config.toml
n_layer = 11
d_model = 256
n_head = 2
n_kv_head = 1
head_dim = 128
d_mlp = 704
vocab_size = 2605
activation = "swiglu"
norm = "rmsnorm"
norm_place = "pre"
norm_eps = 1e-05
positions = "rope"
rope_base = 10000.0
rope_fraction = 1.0
qk_norm = true
attn_scale = 0.0884
bias = "none"
tie_embeddings = false
parallel_block = false
init = "uniform"
init_std_qkv = 0.0261
init_std_o = 0.00555
init_std_up = 0.0261
init_std_down = 0.00335
optimizer = "soap_variant"
lr = 0.00596
beta1 = 0.95
beta2 = 0.95
weight_decay = 0.057
lr_head = 0.0104
warmup_steps = 62
schedule = "wsd"
decay_fraction = 0.869
decay_shape = "linear"
final_lr_fraction = 0.0
batch_tokens = 65536
seq_len = 2048
doc_mask = false
train_tokens = 319000000
steps = 4868
dataset = "wikipedia_en"
Each number is 128 + 32 x the weight over its row's rms, rounded and kept within 0 to 255. Layers, rows and columns count from 0. The size above them is the row's rms in percent of the matrix's.

# layer 6 MLP gate, 704x256, rms 0.192, rows 375-391, columns 0-63
size [ 98 103 101 105  94  99 101  99  94  96  98  94 103  99 104 109 102]
[[172  62 145 107  91 132  83 134  81 187 212 144 171 118 141 101  67 152  91 143 119 106 102 156 107 129 117 164  87 186  87 134  90  94 107 110 158 132 152 197  94  99 154 137 102 154 155  63 114 123 132  77 123  86 158 121 121 130 138 124  96 148  86 108]
 [ 73 132 139 177  44 153 140 110 165 112 146 160 156 130 158 110 169 150  91 161 134 138 153 103 176  98  81  86 106  94 164 147 165 140  94 162 160  38  82 195 160 108  99 151 116 123 109 104 122 136 140 126 139 141 118 148 144 108 147 118 161 154 106  59]
 [151 133  42 119 138 126 110 101 136  78 169 114 153 107 128 125 116  81  75 132 107 153 132 168  94 122 160 110  88 111  82 138 139 117 169 113 131 140 116 147 122 103 160 104  93 153 184 143 111 140 177 123 177 127 177 155 171  65 139 119 122 152 165 104]
 [ 73 141 173  96 120  82 132 114 178 119 122 163 110  77 128 165  98 106 139 170 166 153 128  78 134 170 173 141 143 160 126 137 147 167 115 120 170 208  69 128 151 150 131  97 122 115 141 106 106  89 159  76 143 143 172 121 146 121 106 107 111 135  97 116]
 [128 141 156 145 148  97 152  89 130 129 102 106 136 141  81 107 113  46 142 129 117 125 123 126 141 142 113 190 103  98 106 134 128 163 133 149 165 147 124 145 165 113 123 148 179 123 109 131 127 140  50 140 141 130 163  81 181 114  65 115 132 118  77  69]
 [ 88 133 170 140  84 157 155 137 205 116 128 143 123 110 145  98 142 142 121 132 114 145 149 128 143 121 135 124 173 166 201 159  99 161 141  67 111 179  79 165  94 111 167 117 126 118  96 134 110 107  82 157 121 115 110 132 103 127 168 122 123  77 137 154]
 [135 116 157  78 124 166  94 113 114 195 127 108 155 119 166  89  70 156  69 113 136  69 138 158 154 151 115 112 132 113  61 119 136  87 115 113 155  97 130 146 179  94 142  90 132 202 114 126 123 122  64 154 182 104 198 163  98 120 153  91  88 107 152 103]
 [ 93 179 130 134 128 107 161  87 132 115 136 149 121 139 114 108 165 137 151 129 155 144 156 157 100 142 172 148 121 124 136  79 169 117 166 195 128 110  54 146  68 140 111  75 141 178 122 179 176 173  59 162 135 101 102 183 182 103 116  72 133  88 115 158]
 [ 86 143 162 109  92 119 180 146 148 139 155 144 156 101  76 128 155 145 123 122 107 113  75 101  88 135  82 109 126  88 140 139  91 160 146 148 166 106 151 175 142 154 134 107  80 163 110 114 123  98 122 160 151 131 156 144 179 163  77  59 144 136  74  93]
 [193 181 154 123  87 121 130 163 112 138 175 162  83  60 153 122 141 119 129 104 150  85 162 118  85  73 114 123 125  77  84 177 106 155 152 140 109 147 170 119 112 117 128 129 155 102  87 184  42  95 135 130 106 157 145 185 159 136 147  58 131 139 119 138]
 [168 141 118 158 127  87 127 145 103 117 105  83 168 155 191  97 134 129 118  55 167  95 165 129 131 129 122 109 116 137 100 149 140 158 120 160 128 102 102 120  80 155 112 159 133 169 118 103 104 139 152 137 155  98 148  81 129 103  67  90  72 162  89 132]
 [111  92 153 148 147 132 124  89 120 135  99  88  70 154  96 168 175 143 174 104 151 140 130 143  92  97 165 136 118 142 147  98 188  83 152 144 144 149 177 116 167 119  83 125  95 115 152 135 146 106  78 167 100 117  63 143 139 117 120 164 196  99 133 127]
 [ 78 118 149 128 125 226 116 145 134 119 179 136 145 145 143 138 135 182 154 108 137  83 200 143 171 144 129 162  93  89 138 126  77  91  86 163 146 120 118 124 123 191 193 118 145 161  90 130 116  92 126 166 111 172 141 119 119 129 164  84 125 178 135 145]
 [ 76 133 187 108 122  72 161 139 117 104 132 170 141 162 132  85  87  76 100  79 131 149 103  98 170 136 140 105 146  92 160 135 169 136 158 132 106 156 170 128 150 155 166  97 134 169 108 188 104 134 165 102 131 116 103 130 136 151 115 108 165 101  70 126]
 [ 87 104 173 128 118 174 129 107 125  98 161 214 140 162 145 153 162  63  86 115 111 162 122  96 151  87 160 135  88 107 119 150 188  99 162 126 104 134 134 161 135 105  85 113 146 147 127 101 107 160  81 161  56 108  73 146 147 146 135 184 100 131 149  66]
 [143 130 152 125 149 135 144 108 131 117 116 129 105 138 146 149 106 135 123 176  87 167 147 159 140 142 125 133 136 124 140  64 115 167  91 167 128  31  88  57 121 157 172 117 145  80 145 120 154  94 137 128 114 131  75 140 155 108 159 154  55 110 103 168]
 [ 95  70 169 144 126  86 100 164 129 153 176 147 119 152  84  80 142 124  92  95 153 108 101  91 162 110  83 159 166 120 111  73 115 102 120 203 172 116 206 135 113 101 128 195 136 111  81 129 156  87 106 162  53  94  98 137 105 167 116  81  97  94 152 135]]
# layer 6 MLP up, 704x256, rms 0.203, rows 375-390, columns 0-63
size [104  97 102  94 100  96 102  91 110  96  97  92  95  95 111 102]
[[142 139 118 107 130 114 117 110 108 160 157  85 100 144 142 108 130 117 145  99 135 147 198 136 169 130 155  89 134  94 122 152 139  74  71  80 128 192 164 143 158 198 114 116 168 139 201  76 104 125 134 127 147 118 149  60 119 136 144 113 108  97 151 126]
 [114 185 101 137 115  92  96 123  88 154  96  62  64 147 120 178 137 112 150 160 142  82 143 210 178 135 191 172 148 107  93 160 119 103 144 153 110 134 106 122 141 112 119 162 156 126 119  65 134 168 163 116 118 114 100 106 122  78 133 101 136 145 114 152]
 [152  89 146  93 168 136 138 128 180 124 100 130 120 112 133 145 135 135 119  99 147  85 107 113 113  81  89 166 136  93 166  74 144  81 129 119 117  77  61 105 132 144  88 158 119 104 142  87 114 113 153 159  54 112 157  95 114 160 132 166 124 125 138 144]
 [152 112  88 122 161 133  94 102  70 108  82  97 145 152 185 168  89  72 177 140  97 162 156 104 124 164  61 169 148  82 127 130 140 115 145  99 141  88 126  41 132 128 123 166 128 132 103 132 153  97  81 139  93 108 124 151 146 105 141 131  83  71 134 177]
 [ 95 130  70 122  56 141 108 184 137 118  37 112 131 120 201 155 148 151  94  64 137 136 129 146 141 137 139 131 181 135 210  98 120  96  96 100  79 167 129 102 130 161 101 127 143  63 120 219 163 148 161 106 137 101 133 113 167 145 101  48  98 143 113 107]
 [154 106 113 153  70 121 170 157 176  83 161 119 160 144 181 123  82 169 141 153 118 109  65 103  99  74 144  90 135 120 150 116 141  92 146 178 119 123 156 136 156 126 108 143 162 140 152 178 128 119 170 151  61  98 177 180 160 125 124  90  95 115 162 112]
 [119 143 165 106 168 116 104 123 154 125 125  75 167 180 143  87 123 131 167 122 131 112  82  97 146 170 103  83 135 109  65 161 152 192 102  93 107 109 113 158 132 139 141 128 140  80 103  94  57 112 166  93 147 157 104  84 102 160 112 108 180 106 140 149]
 [121 105 146  92 115 205  95  52 141 132  72 172 107 107  92 124 117 174  87 126 110 117  84 160 142 169 155 156 120 112 183 136 167 123  94 142 151  87 170  80  46 128 102 109 176 153 143 140 192 119 171 152 141 157  68  90  77 158  97 139 134 136 166  89]
 [117 131 197 146  81 148 117 126 142 167 132 149 110 161 167 128 134 153 132 125 130 107 149 127  71 178 109 128 142 143 153 166 149 105 110 191 155 159 143 114 115 161 111  64 127 174 149 150 207  97 101 181 139 146 155 109 137 126 133 128 150 127 112  85]
 [176 195 117  61 174 139 106 162 141 156 110 122 159 129 121 118 143 133 142 163 112 168 106 121  94  91 145 115 141 105  93 116 132 130  95 119 150 156 139 124 165 150 117  82 180 109 130  64 100 143  90  91 118 145 188 130 149 134  80 150  96 163 151 114]
 [101 146 143 143 114 104  82 148 118 145  96 127 119  45 108 181 150 105  98 191 133 148 196 109 120 117 153 173  66 154 156 155 103  92  99 100 171 123 185 133 124 141  91 141 116 127 119 153 137 219 133  87  53 110 106 132 123 125 104 142 154 226 169  97]
 [166 134 128 206 144 113 111 121 181 176 130  39  63 153 141  95 130 124 108 139 111  76 122  92 120 134  51 135 152 121 168 127 100 101 163 121 145 111 134 173 149 142 151 137 116 121 160 126 137  32 152 135 136 190 150 148 184 148 124 114  95  86 130 176]
 [124 129  90  60 157 173 148 158  93 131 122  58  93 162 142 109 112 155 101 146 124 190 166 124 132 177 140  65 183 121 154 114 168 172  63 152 125 144 167  97 101 104 131 105 107 107  73  96 135 121 124 115 159  82 144 132 183 146 109 189 138  99 109 166]
 [154 118 128 139  93 175 117 120 152 174 184 124 157  94 169  60  80 139 124 145 138  97 143 131  86 136 102 134 106 150 178 145 130 120 191 109 140 110 161 133 169  93 163  96 149 139  86  99 131 138 190  82 101 152 135  85 129 132  96 134  81 187 114  81]
 [152 145 104 174 116 138 161 203 112 149 116 130 113 108 134 111 121 154 140  96 158 144 105 137 124 163  97  85 103 113  88 131 131  52  86  80 164 207 123  91 145  94 148 127  88 111 128 109 148  91  84 113 153 159 133 166 102 136 130  70 126  83  94 147]
 [110 148 104 201 155  82 112 190 141  89 126 104  41 130 179  85  69 114 135 163 125 149 156 131 114 127 112 143 115 150 127 100 146 161 137 125 175 108 128 171 105 135 126 117  66  76  99 173 122 117 154 150 146  82 128 128 114  65  83 118  64 124  97 109]]
# layer 6 MLP down (transposed), 704x256, rms 0.19, rows 375-390, columns 0-63
size [104 101  98  98 106 103 103  98 112  96 100  94  98  99  97 104]
[[115 120 169  97 141 128 196  94 147  84  98 125 155 100 136 184 142 107 145 122 122  93 100 117 109  90 167 103 164 146 111 157 143 114  57 180 128 145 164 143 123 160 197 138 129  85 145 151 129 123 141 152 127  81 123 158  83 149 102 130 101 154 133  87]
 [125  96 103 128 103 109 145  93  80 156 124 117 153 122 130 112 194 150 117  88  97 163  95 183 137 151 126 100 120 116 120 156 165 124 163 149 136  79 115 113 152 112  14 100 134 118 165 201  73 140 110 134 132 124 136 164 130  98  77 165 136 140 135 118]
 [166  89 114 197 153 148 122 128 110 141 127 124 143 170 124  74 141 158 141 117 164 148  65 111 168 111 127 148 119  65 190 162 130 132 153 128 153 125 116 124 105 130 255 113 148 114 122  90 106 136  96 139 105 173 126 174  93  91 159 101 104  78 148 138]
 [127 122 143 127 156  81 148 127 108 117 121 126 143 125 177 127  58 145  87 139 108  88 140 146 169 133 125  87 106 180  82 113 165 127 168 118 167  90 148 114 144 110 230 141 144 130 119 161  90  96 185 152 171 138  91 142  95 173 121  78 179 106 107 100]
 [122 113  86  94  92 109  83 139 157 106 154  97 110  94 182 115  54  96 153  93 165 107  95 109  83 143 113 110 153 158 154 113  86 123 129 182 144 137 146 166 116 126   0 180 117 100 160 145 164 185  72 133 111  91  97 117 123 140 103 120  51 134 122 119]
 [126 126 146 120 173 162 118 162  96 105 162 157 127 185 130 139 133 108  85 157 145 137  89 117 143 117 126 101 133 121 128 104 138 106  84 136 196 106 207 135 138 140   0 114  80 153 135  92 177 176 120 131 114 166  68 141 131 148 145 149  96 177 135 136]
 [102 125 110 157  89 154 110  55 179 118  85 153 103 147 137 149 124  89 173 196 135 162  86 104 131 153 136 167 126 194 186 144 117 114  83 148 112 144 139 138 183 202 152 142 105 182 126  64  93 204  77 152  68 130 140 141 158 107 153 148  76 107 123 103]
 [136 104 111 140 129  73 172 186  98 109 166  87 167 168 165 158 135 143 159 109 102 129 117  85 136  80 139  78 163  84 143 115 141 149 105 159 116 112 145 159 172 101  86 123 107 130 121  63 132 163 141 127 127 164 113  96 124 123 103  94 137 126 103 151]
 [177  96  87 207 140 143  64  82 154 196  56 122  95 136 135 156 100 151 155 100 137 152 180 127 121 175 119 210 123 146 113 139 145 133 146 122 152 170  81 110 117 123  96 137 175 142 120 136 156  77 113 131 138 156  99 140 130 121 166 164 100 113 104 101]
 [103 101 102 129  99 172 166 133 101 124  96 180 155 121 106  59 125  86  94 130  75 184 107  97 112 145 141 103 142 140 131 143  83 160 110 119 150 202  83 138 145 109  94 138  74 102 102 136 132 124 169 154 139 128 110 139 136 110 103 114 139  71 156 164]
 [140  88 124 127 118 121 150 134 123 103 119 163  86 127 159 141 126 186 129 170 152 143 106 122 127 107 157 139  95 117  93 193 138 203 140 100 151 108 153 103 141  91 132 195 108 128 186 149 132 145 128 109 156 141  75 173 131 107 103 131 117 123 100 156]
 [166 109 144 124 130 146 150 131 131 173  75  86  73 174 115  91 137 154  89  95  74 125 112 123 115 187 144 103 170  94 166 130 100  87 128 108 200 120 145 133 211 143 233 139 109 153 137 114 106  99  94 136 137 126 131  97 146  71 150 115 155 104 118 141]
 [149  95 163 134 178 105 182  92 146  96 130 127 127 108 122 158 119 151 140 126 149 135 104  99 137 160 129 183  68 135 121 119 169 133 110  68  94 100 120 152 140 122 164 175 107 117 139 138 113 137  94  93 119 112 133 150 164 170 155 128 114  79 100 132]
 [143  86 133 148 139  96 132  44 127 155  91 107 182 111  80 121 101 153 127 125 114 131 114 155 138  83 135 166 160  94 150 188 159 175 141 108 121 148 118 122 168 100 167 129 113 100 113 158 120 145 143 136 203 108 122 123 166 158 134 141  99 141  86 155]
 [117 146 122 126 107 167 134 209 119 173 161 149 145 157 128  99 131  88  91 154 171 114 118  88 123 138 140 109 205 127 120  95 114  96 119 173 106 117 152 136 153 112 255 130  82 110 130 164 163 188 132 108 127 191 102 151 176 153 162  95 113  99 136 108]
 [188 127 115 153 166  97 145 118 181 200 154  98 184 167 141 130 146 146 149 119 114  85 130 165 121 103 106 152 157  78 123 105 146 129 165  86  96  56 200 134 149 153 146 132 159 129 118 169 131 104  90 152 114 105 168 151  79 123 181 118  89 159 131 202]]